Weights of a small GPT-style language model, trained from scratch on English Wikipedia.
Size: MLP 256 squared ReLU, 2.41M parameters.
Architecture: untied embeddings, normalized queries and keys, local attention windows, capped logits.
Each number is 128 + 24 x the weight over its row's rms, rounded and kept within 0 to 255. Layers, rows and columns count from 0. Numbers have three digits each. The size before them is the row's rms in percent of the matrix's.

# layer 6 attention output, 64x128, rms 0.203, rows 55-63, columns 0-127
080:117115132091104175117098145162154099125081115125142137084135132115150115124144140122147138120162143098129115095134083132141133153155151126141114118153127106097091160119125126141134113153149136158128068157102171133106118195141135146161163126127101117148135121086106131113166145184140125136141131111118133147124136146112135147193164158137093148147134117099071110119120167155168112131151
101:141097123108107154132153136110093154175120116107121113138145128121135109101096152082093120132139129154114128100125118104118122163150144110158093116137191082154083144131124177073089122118128127162123108135143124135125113155101098115108093130171085077108146144163134129136133120128111131137120162115158104131149135094139096125104155143101135116125143108143114165168135146133140192155082
114:092146109148154134127098092123088135143149125141121115122143089141154131163115136117119156124098094103145116144120120188125120152134157134132141123144145123124155113137132134127097115097123140110162113100115089157152162111172105103129076180123089134119153114123167145182098120162090113099154135159165107100107124142122140114147123205127129139142118098101094087100157134137149117113167
092:166125152150129154113123147163119125184115109141151128140128084151153102112100104097130182166113155158109113113143119077121133106101090133121159135121132160123156140123153094120170120148105107135122171135151164083133137117116130145157170104128150127125152131121139103169133138145206132137161156105125110108081115108131119156151074087111127141124126112149119109120100158110132125145095
107:172151129150123070129099103088122117109160077142126128172110119116149133136107153140111133134113108150148096143149123121159119113094130139135171159069097145108156113117102086165149135077132154079150134113144133123149115134117102168129134160121147151137097133119138107091140118132085118115155082158126161159129137126131126117129120215131119124145137133115110134116134174109146102117143
108:086160138113112115115122102120111128156134174137133089141094095084153115189158122116164111112100106091140151110134119093091105132161111105131142119105186133140129164101166153109150108126137099102137137157149157135137115139105130151130134109139083109128093115123118113128118115133107152159120081137137115123113105107140121134152132142125123156149175167158147154158144077077095148149168
104:166114166127121147163140180123155120111129153141146160144151101150083136117163143124120123145099080110116156087107166151122116115133151171131147082159137088113103109089091149144146175152100137075133128129116117147143150116123164127130124135100124186110139118137107097120126154130129127099151158098157145130115122125138100145126089148163133155068110163169092139131161133130140129133123
095:103144119110138156126139127114124111124127141105132135104114084129110170146114106105099133104125139128136140164113109164130160144147154098114131150142172126165120139098119160135105120115155093130104146157138120134168202147168102094096107144083095177116136121140128176138151106159156139106103177111159129107148148125129109139095177138098134113129134154091074165101135133110131135114086
097:127151118105103140100153117136108158122116148093133117099167132129150083120137145129127140119096153097136137153133097143106099075143097141146156145083105116133147115146168126117125113080114118073149170107158108117129113144104132138145126146098132089129137096176085099085153127119139135131148134106098136106094095187117128194174134127127143115098116150145095134094161139120152143137110